config.yaml
num_attention_heads: 4
positions: "rope"
rope_fraction: 0.5
bias: "none"
learning_rate: 0.00274
batch_tokens: [16384, 32768, 49152]
train_tokens: 208500000
Each number is 128 + 32 x the weight over its row's rms, rounded and kept within 0 to 255. Layers, rows and columns count from 0. Numbers have three digits each. The size before them is the row's rms in percent of the matrix's.

# layer 7 attention output (transposed), 128x128, rms 0.0828, rows 66-91, columns 0-127
093:166118148133109012135099083137106113096108183133122110081127117132159080122168100122119122073156076163169165123095164186104105099084109115100121198100100090143133123142135189116163154188163185146088102088169124102153124177117148178148102145136127103141052107112111091155125165122144111124104176116091115078159132124136152124111115106075093138111096113108113108131105081123049087102167
094:118159095078098135163138113193087094110179121191130153194152104095164163155150108150156189128084070069137137178154139077097128129120123148154130111171126119124206141140135174100156143093112166151159125168102188085078067104128144112070160156134155118171161152106148116090099103102123119151098072090120164114057095146131091119162049175127133129123149136132131114109143119105113114154087
106:119087129081098140097093115174138080111107107147097143176147131092166177163156122101213120132098135167125132160124147086144112162109099132130087196108130057138172177087089154101071193134152156173145137161145113123022134115145131091096125100102101120165145132161172109095060100140101077134143118140068148165122108142135141164162064107092126146107088118103110118133174119081114147160138
092:149051135104131189126105151102164043140170062132087143086205169147115103130134083163088142107127083128096124146095125125165140098123146152133109104155144205137123091128115095100077103155135078054124106132118146172165150128168161155121119106137123093189126152151204136137185132136101089124146084159088138158175182118112119124120170182107157147152083145153139136108085096154100121118086
094:125080105126117132151071118157191155185151086165124137134106110120142154117146147061120132161154126136112141123117147138164170086093135131135119117166151100082132138112168124095168112102093146129089133116130109115142147107032125125143197122173117161128105144072161144065116079135171135163146105060152119085158177171083107143162102157119174072104093151223143123125170183105066127163087
086:137143180178136124106124133138170126187143101134159099081144108088148140156137122114143094183123092133120139120145135132139152103077124145143178154178135064126109134087124156128214122143119121140162148117164104113131113123165099132122088092080098149135198136068155153160038191100121167112058130138153133167165197108159124084197134130082082111142103114125095143120130145070153054173106
099:121112089090078136149089144111129102133145088106126170183148139124098045084173090077068110106129117117163130116140083136140134175141109060163143158091112114114153171163119176125099155095190133040066171064116164151127184123094136134140131125157201147136125093149164070089156121085155119143124115124159106173113113147119083169125145197092134146113147158157102139096138168145137133174116
121:120095118146160103110069155101109109122115108111123119143115123148137150090122125063055145080095124118045106142112143155093192128127152085107056134106172142118164103113132097124094115139136130085117119143093093166176091119169077136140197012162097147133114157125156153161149110155134132100146227124084092140141157152137107097143165127132168086143074096141121116122129100148083156184102
098:123087122085100141148106125120161154145206127158131169165158137114120124093146100119189104102084122147169119115128102167177168178207151134121128174128122145170117084127084137150178109063085165057147135108144060124152109092113123122173153117167105123117113135151117121128193083130137123163130083191152127082154089141149127122151151103148078068061110165148086182153178133116145089180119
086:121147113105139126157100084085136088136111117186083117093095111140095128160063117116087131076158064114146087179137118181083143161088166127171173140125172104124092148128152084049155125166118174141149147108142135182158096123087110133166057147170171100109133137112153096149191126106172172110191100154086133089151090146152115121097119155139145146094133125122175151142092127164188095101196
091:129119104132103166172123088101153094128071125162086138133162133086143136084144149117124114133124171100179112189152101181148111140070149092112224112095024181126107175136115075115120130100115159140105129171143123183172119160112170091183125165129087055152151102152124081095162161124058138127168120124141154132176133144102158183167142139108163130115143100116108146102112166121141067127122
106:157044164112160134154082135090187119097102130075144131122093133106132135095078134159084154161115143130107099097140132168091122115109156104116118146070157185088084150091072098144089166149152121130102097090140080177174141144154134137164094152153107124123131150168173182192133093176104113179170196145179120138176165084167149121119093114121164145093176116084142187115092116152133093129170
090:081135070097138110116145105155119151136132063160113147130098061149153105151109153146069100091132173129145107137134120187117148116165083143119157145176136132134128112164117133130179135131157128125115144139098075117143110134115096154093053116123137116132147141173123167065177122085100164133154074146110098066057131198134130148151125089158123084154118109141113101139053075226100202114177
106:113169127092105079166130144108120114111095173143138061150154152088201158130151136097132176142136097111144155129091163141132093093134086159086109068078137155120087096105160084118176147135140132099121124142125120118134157117137123148116107124192066060093098157080105118115138123136140057123123141165076118133095150135168109177120158104112063074149041185126151135180141093187075134157081
098:072149057102085116179161103159105072128115128131098136189117122132214145088097081116060151087150129087113146129174110114123116078131053147152149154135199129130134133092154125136141121126142119162078119158119126086165075116168135136099123151139132126146121122128109117084160141130118099137122089100108155144085105193142135168177084076160146106131151145136111080086152045111114225117116
129:098142135092131157139100120105121080159112115077087139115154118133110163156124107121110072150104115114169139115118098124181083142132108141167162176123131138121051196170163118106122119115117114130119208079115184097093201103121116074173094198121163164167176072117147099087078184107141078123143063106144101162116093160146084139125118118160153147134136134079111115102131168120200168121082
111:128146136128097080096189150131061173144155118183181184123106076100160091132177134075129159119104120124126198131138120132062110110132054131126127115107116154154155099128142137129149148126172101117149091118163170134134110130115153135078122125123141197083110108104103027139141142093162167140080132124109097110113085174135046172132153120148074171058119168131180122162124160120132133137078
102:134186151147103113087138144145067124130152103182136176129123092125131159142187154105205129112077161162130186097114023141200089124110085154164110173119084088125163108143142161165132131123154169156128195125132133138084130096155125140073124132122137156120123084079069100110134158087127151126092070094169165111089085101108125121080195128134109126082133130122098098119157175151114165142121
097:157141141122158091157115135121166120139100199091173190087158081110095114119130073103161178193225160106097167127079127150104106145109139112066105097165170113187078108063146175102146064140150133146064144063167179137133143143113080118149153140139124157108120148130105132082160117117118096090099147101109134118108139089129097148132150073122113117124146098159112162181087174161140098111122
100:117107112117102192159112146124065074162126100109128143072161091111156135118129085121099055143122186107184128118131107153161168106146125117192089172103123154119160104100143162112045127132118077156096124160128142097161098153140122148180164078117125120133108143161154086147152082120155121106151198139163109127125122169151114142067127122165207119107170102126140164123098027084151125170171
095:118148108102100104158164103103141162088109176122098101109168138167159103165067163165137114140159158152106077136122077097120118157142139129161187101110073047174101189123102161107131068096108093127140112115146146113178127131070116150126150132077145156165100109196154115165073121140153106094150030156082136141102119150110109145144130071180111137136139163128088116121104080108178199136099
127:135106100075106096107183165082107119171104171073155150150127128164102112139175124139169113128073106121096143142123062117135062050122077160127124199119128095149094149117168148126122114152100153143130158102100195073066100103132141129115154155125137126116112122122112195161064133128142075119134106087166101090134093175121078119071131171156080113088141136078185134092170135076162135105115
125:189105151157193113093164131169158103132119064135151121072120117146099161071165136177145096156160144143176182141176103103176121113187135109147099158099112083086130142106131131115097090147175176148124120110093143131164114190158096108135122130153142111204098135114141108134125186108156175083161164140116072115129145115095144131052103135184189077173086111121122183145099166143122158086136
135:159067138117116099127199123111123144149174072139141120065172097107120152095145138160094139192114150117150117147156148081142170151210178057157078125088160121102171103110169183137091093105144132145146081117107124107179094189161150150202146171134131184159090143165164132145120141122103154097153086108167100119134087128128108142065151155176182114144106104118111133124110158113110114078163
100:159090114128131186158146208094130069191143121111154124181153085102142110160122176097146115158144130087069101182177170155130145119085106113130123066177101124115141132118148122164145111090152144104135095159146176083130141094161144156117193087127109151123082120098094169152151112217105108150090049124126110112118102171087130134177101143169101059128124164162158110143167093129108124166126
079:127110161119181166130173149130092133097134138109124135118142150146111107110139158141102114161130145129129084131104105183093094120116129081101122162050112169169117131175066134162094189155134105232144091115117138154115122180193144117103059143092118115120146106169105106129136171098087158172125117198174118132163130109149171145143128132119095188067149133043113138161084095123150146083190
# layer 7 attention value, 128x128, rms 0.0805, rows 67-91, columns 0-127
096:112142148162191109116125146083126130129143158137122101067154042113081109159120128145125102130166176224156100133103112159123115129091086148118104125100137137129088148127166145178105128150112113148146063125122096156172164112110147139091125179149092152095095080181107094121120118098125156195098146204103080062093124058130179088115131122117065151047131110155098121144099122115137147084126
102:141147102152163137127111116096181096124130119143137123143139100179112134138099108131088054117175093094133166151155137092126126126181076166142156106107129174103143168123186162157165134156107087155102102141141089118149080085141127136094137136072141137109123044108095118113177105172085151088100161099119150082076079111133163014118168101106129166114148200145086149127131139098124047105111
095:154142144144114100161146087170108206141106115123178165146067112088128164064061121129141127174180182076156117119149113116090141082140142099104134150101170134129138125163098067137119140092152156142144090105107155117116127075126155092109112148098139139116116138128128158136141150114106088131127175089217155121106025150150148150186140157150170184135146118162055136142150160188101167091158
093:123165139120168117115166085139067065070104177085121139079140118145114076134158127194114158141123107151167099139133117174101114157149117098141110136093164137235081136183141123150096104146103163140157087138119137141166080125161134150173111132107137123165108107146098120161124130119128106143106114255170100126134050128145161114112057133129120174121151115077105148137084104152151112108167
086:162166101080133146099150131177138133037148152160127113150156131128125139104134118121126120129126151129117100172121145118084093175139143178160068051054115145130125176146129146170084163119106074167068149127138110111039154150082131133157163117149146147075104113093083154207125146122107101139113097112047135099087137117107088103108113112113105166132169150086122134100083150157127057142079
098:171167188188182129127135132122044183104150127083114128110139152140088167173147150168143167124130124185117157133151148079138096095098086168157098081145120141149068128100127137111153115141147146182118121116124159123122077150124173128089112121113167120175104169126128187215145107184067048099088131110102136080166097066162115132120155131118077117125169133130163171145114091137127111095152
119:161149079096092093111180086145169124115103120100122069114075160100134142129105155134177064133162135123210153127137151138139118177136138150097149122154182118189106130105119175107156130098130112113105155116161129080158146146130132140189114192114158124130073129059165093063104137120154178080157073142173149122180090162110141196144144143102184106185151133134085097146168172128121122105170
100:157143106157175111103159082151109048097080160100153188074072071170090054118147144141173165145127093104110098076103112117141158046109151166150142161113071127164104091168134090109114166155147132146125130133111138168066215141145208123113111180154142142183135113121138132104101133158118115121113125111106182125120157137050135140096105134093139107138136112152154157108100145134130171128132
089:154126144154133108156182170141112206086145139129143096117084156141088116120184193135188156114123197136166117103126116135207132110066145053150123145139094125103122073093165149112160118094137123135119099122128172152087067132094101158094124121127089108091148151155157143098064073122160130095142159140126066117105124106120110188108162165141142055092121075156176074127149153137136137160164
097:098122114105116114069140118130061187114169191128185106140155124140168122152143116115141166100147114146045119096127139106127161164167155131160056154123130074051113122134165148108159134157153112162130146116105123122118104135142147164107177067133170154125145175069159163198097113164149129149149177087123136216061100130166112114104081121146123055103090077114132105124134096139142091112126
092:173200160113124110101167089129096141120157112140150194136126224065141146166138084144145176152157162118168097092137128115145128184183090177123148101155091081147136116135132126124150126080118132082117203120122143106086157129128121138127112100146170103154173094099140133074173150115119125114178178094184079110134158159129049152135152170167079145169115158181107146126101164157129180118127
086:117093091159117096179114090112117147161128150187125099103115117181116100105093107112107079093131136128175091094148102125172147070105189110151167200122138120136107109162149124101142100112113166126134091136122150132159163130140173163114100119164073142069138069167134088034077067153179169102087131134107137107109064177168161156152134121160141137131102112154130088136157147161131182066183
101:173071089146161123107106147141141164159088113067156154083044189208161105104086122080135074120121135137155199102143117132141163106121196091153127168127165119195132176143103094117109152130106139121124161134139163120117129123152158175077091104117093109086157113154162102153129110103187151101108109122070145136140122085105127111115163146134181201125089150132044134086115144145112116099121
092:150131127172143104149069110110145179106117085143127139153098125141102128084110087125124063084146207172100163110172099188132139057093141203136116170160130105125164135115131133127100157131104163149132117146118149077164135054116111132087109118150141150116137073113129075055104057127135200132080126087144138118104055180169135152175102143147102197157101104136135138135160149106122152112147
109:165115183173203135144068132129114190156167119164108142147153182142167108156162144148103176186131155104114061124173123120151117160078067133130085087108150166104187164157106119143164102121085135141133113126127123138077128123164113144106135097173095113129154156151111171168223127077116136169108150126152171152147142124167159117173114152124067098180166087113147178157082095126122122148167
096:154140140118103155123099148163106139111081146101097088138156164158089140134064140146104105123126078175134155117111167085177151136093213080079138141125199092144076191103114169153085106147066128146092127130117133122106140154133132149144128071102140106144155149156127167157051080168129152105128066125106157144168137085087136113062112119123139089200163123111114096078202100143140124168148
095:106173134152170166182101122107175115121087145132084081129143131162112058149123151151043143089116069110067096163140168118086145107122113122140151081118125093128098151160107148096087141093163051146147108142118068109157160145101094150174152123163131167126115164123110162141133111175112174157118114165069130102223163144167144125151066067094137145134139105121149158143073132079152167135117
111:164184142114126157133121164149125109127128083124089123157114230140147184131128162115083127118100091105139141084193131105133162157180128165175112123144119132028170133123111058143125103110125128112117184135109114132077136147126142074078101141094179050156188103123138196160139118105125153152110081145090106150132167120153093104084081143160098141132151146101164140074175166087149151126117
112:138125174134098138163079022106150121130152122086122153184197153129123132103156172135115171129136145058083117090076131104115165203136108123117124125118117163200152124105151129133166058118176142139172123139142113158164121099174168128174158109114126169204092087148136155122116143163097135085128137069173102104130140150124157164154071170130099091153137156159137089165173172137134139159103
099:116075164151129156109073151145124066177136120129135099111139115106178132081176124104133109134118136091129175127135145117099124111098165128123094136197150167097161032097142108141148145132149187145116114134145144131068081124106107133132092146135088101042159141073116129095169137108158139073065146117135136162091135123139143091094151145132146086116100094110196117145167112111110000162138
123:127147120171145137151095112158103181109124064190097157116151165132169110144131098181094150159152132116155061121097136106122134148113119138184080080155108146115099082167084142138158129130141092114164137127118098129160205104130124187142152108167091180112178110137096122063205133115125151228109104141127156109162144110161159197130136077107089182166179118164126148119099109172114132150097
115:099138139076052131138118163117105148151149198151144128140166127110151121177141122097065178094149097103092063109121144098147101159107095152091148121187174140139124083165167174148113047151127105155113157147140117120114124140110179159198154169095160120122124139171154129103166099126090148143144121073125160129119128224134148216153114143117109170143188094102104104116128152126134159195099
126:103144149068060139113106130110095119123118165159123139147181110139119164140117123121134144094176096095132046135108147108170121159097129173103127155181159137154142071139148117134149075183166159155152118139144124138140150128120178129212151196103156122179111193105146081047133145092150169108171159108150111123105117222138141171159103125093123131121155079124111087111148140193133170143179
103:062166131085090105145169095139077158114120124166151128090163157098072099057098093132125135120092126151179155120089138133109109113159198122122081162104155191190110108129156122129138148193111127168119102112090142204135112141111168142155121156154117129144178156136135070121069130029172120127066114100116109132160111094148120100135122092079162186166087093124124128083112137115135105085127
136:142123161170121153120132153147138130150082117097089093109178122118161091113106170137133132094166129157080109084096109148093084144085200138080121173117123098138081155169095139094084116172180130136091118065178147155131145210160142113176101179117167121107123084117108139166091158074144159105074048141154103203141147126079115158144076107147120079105159138119116142170142083132179132102112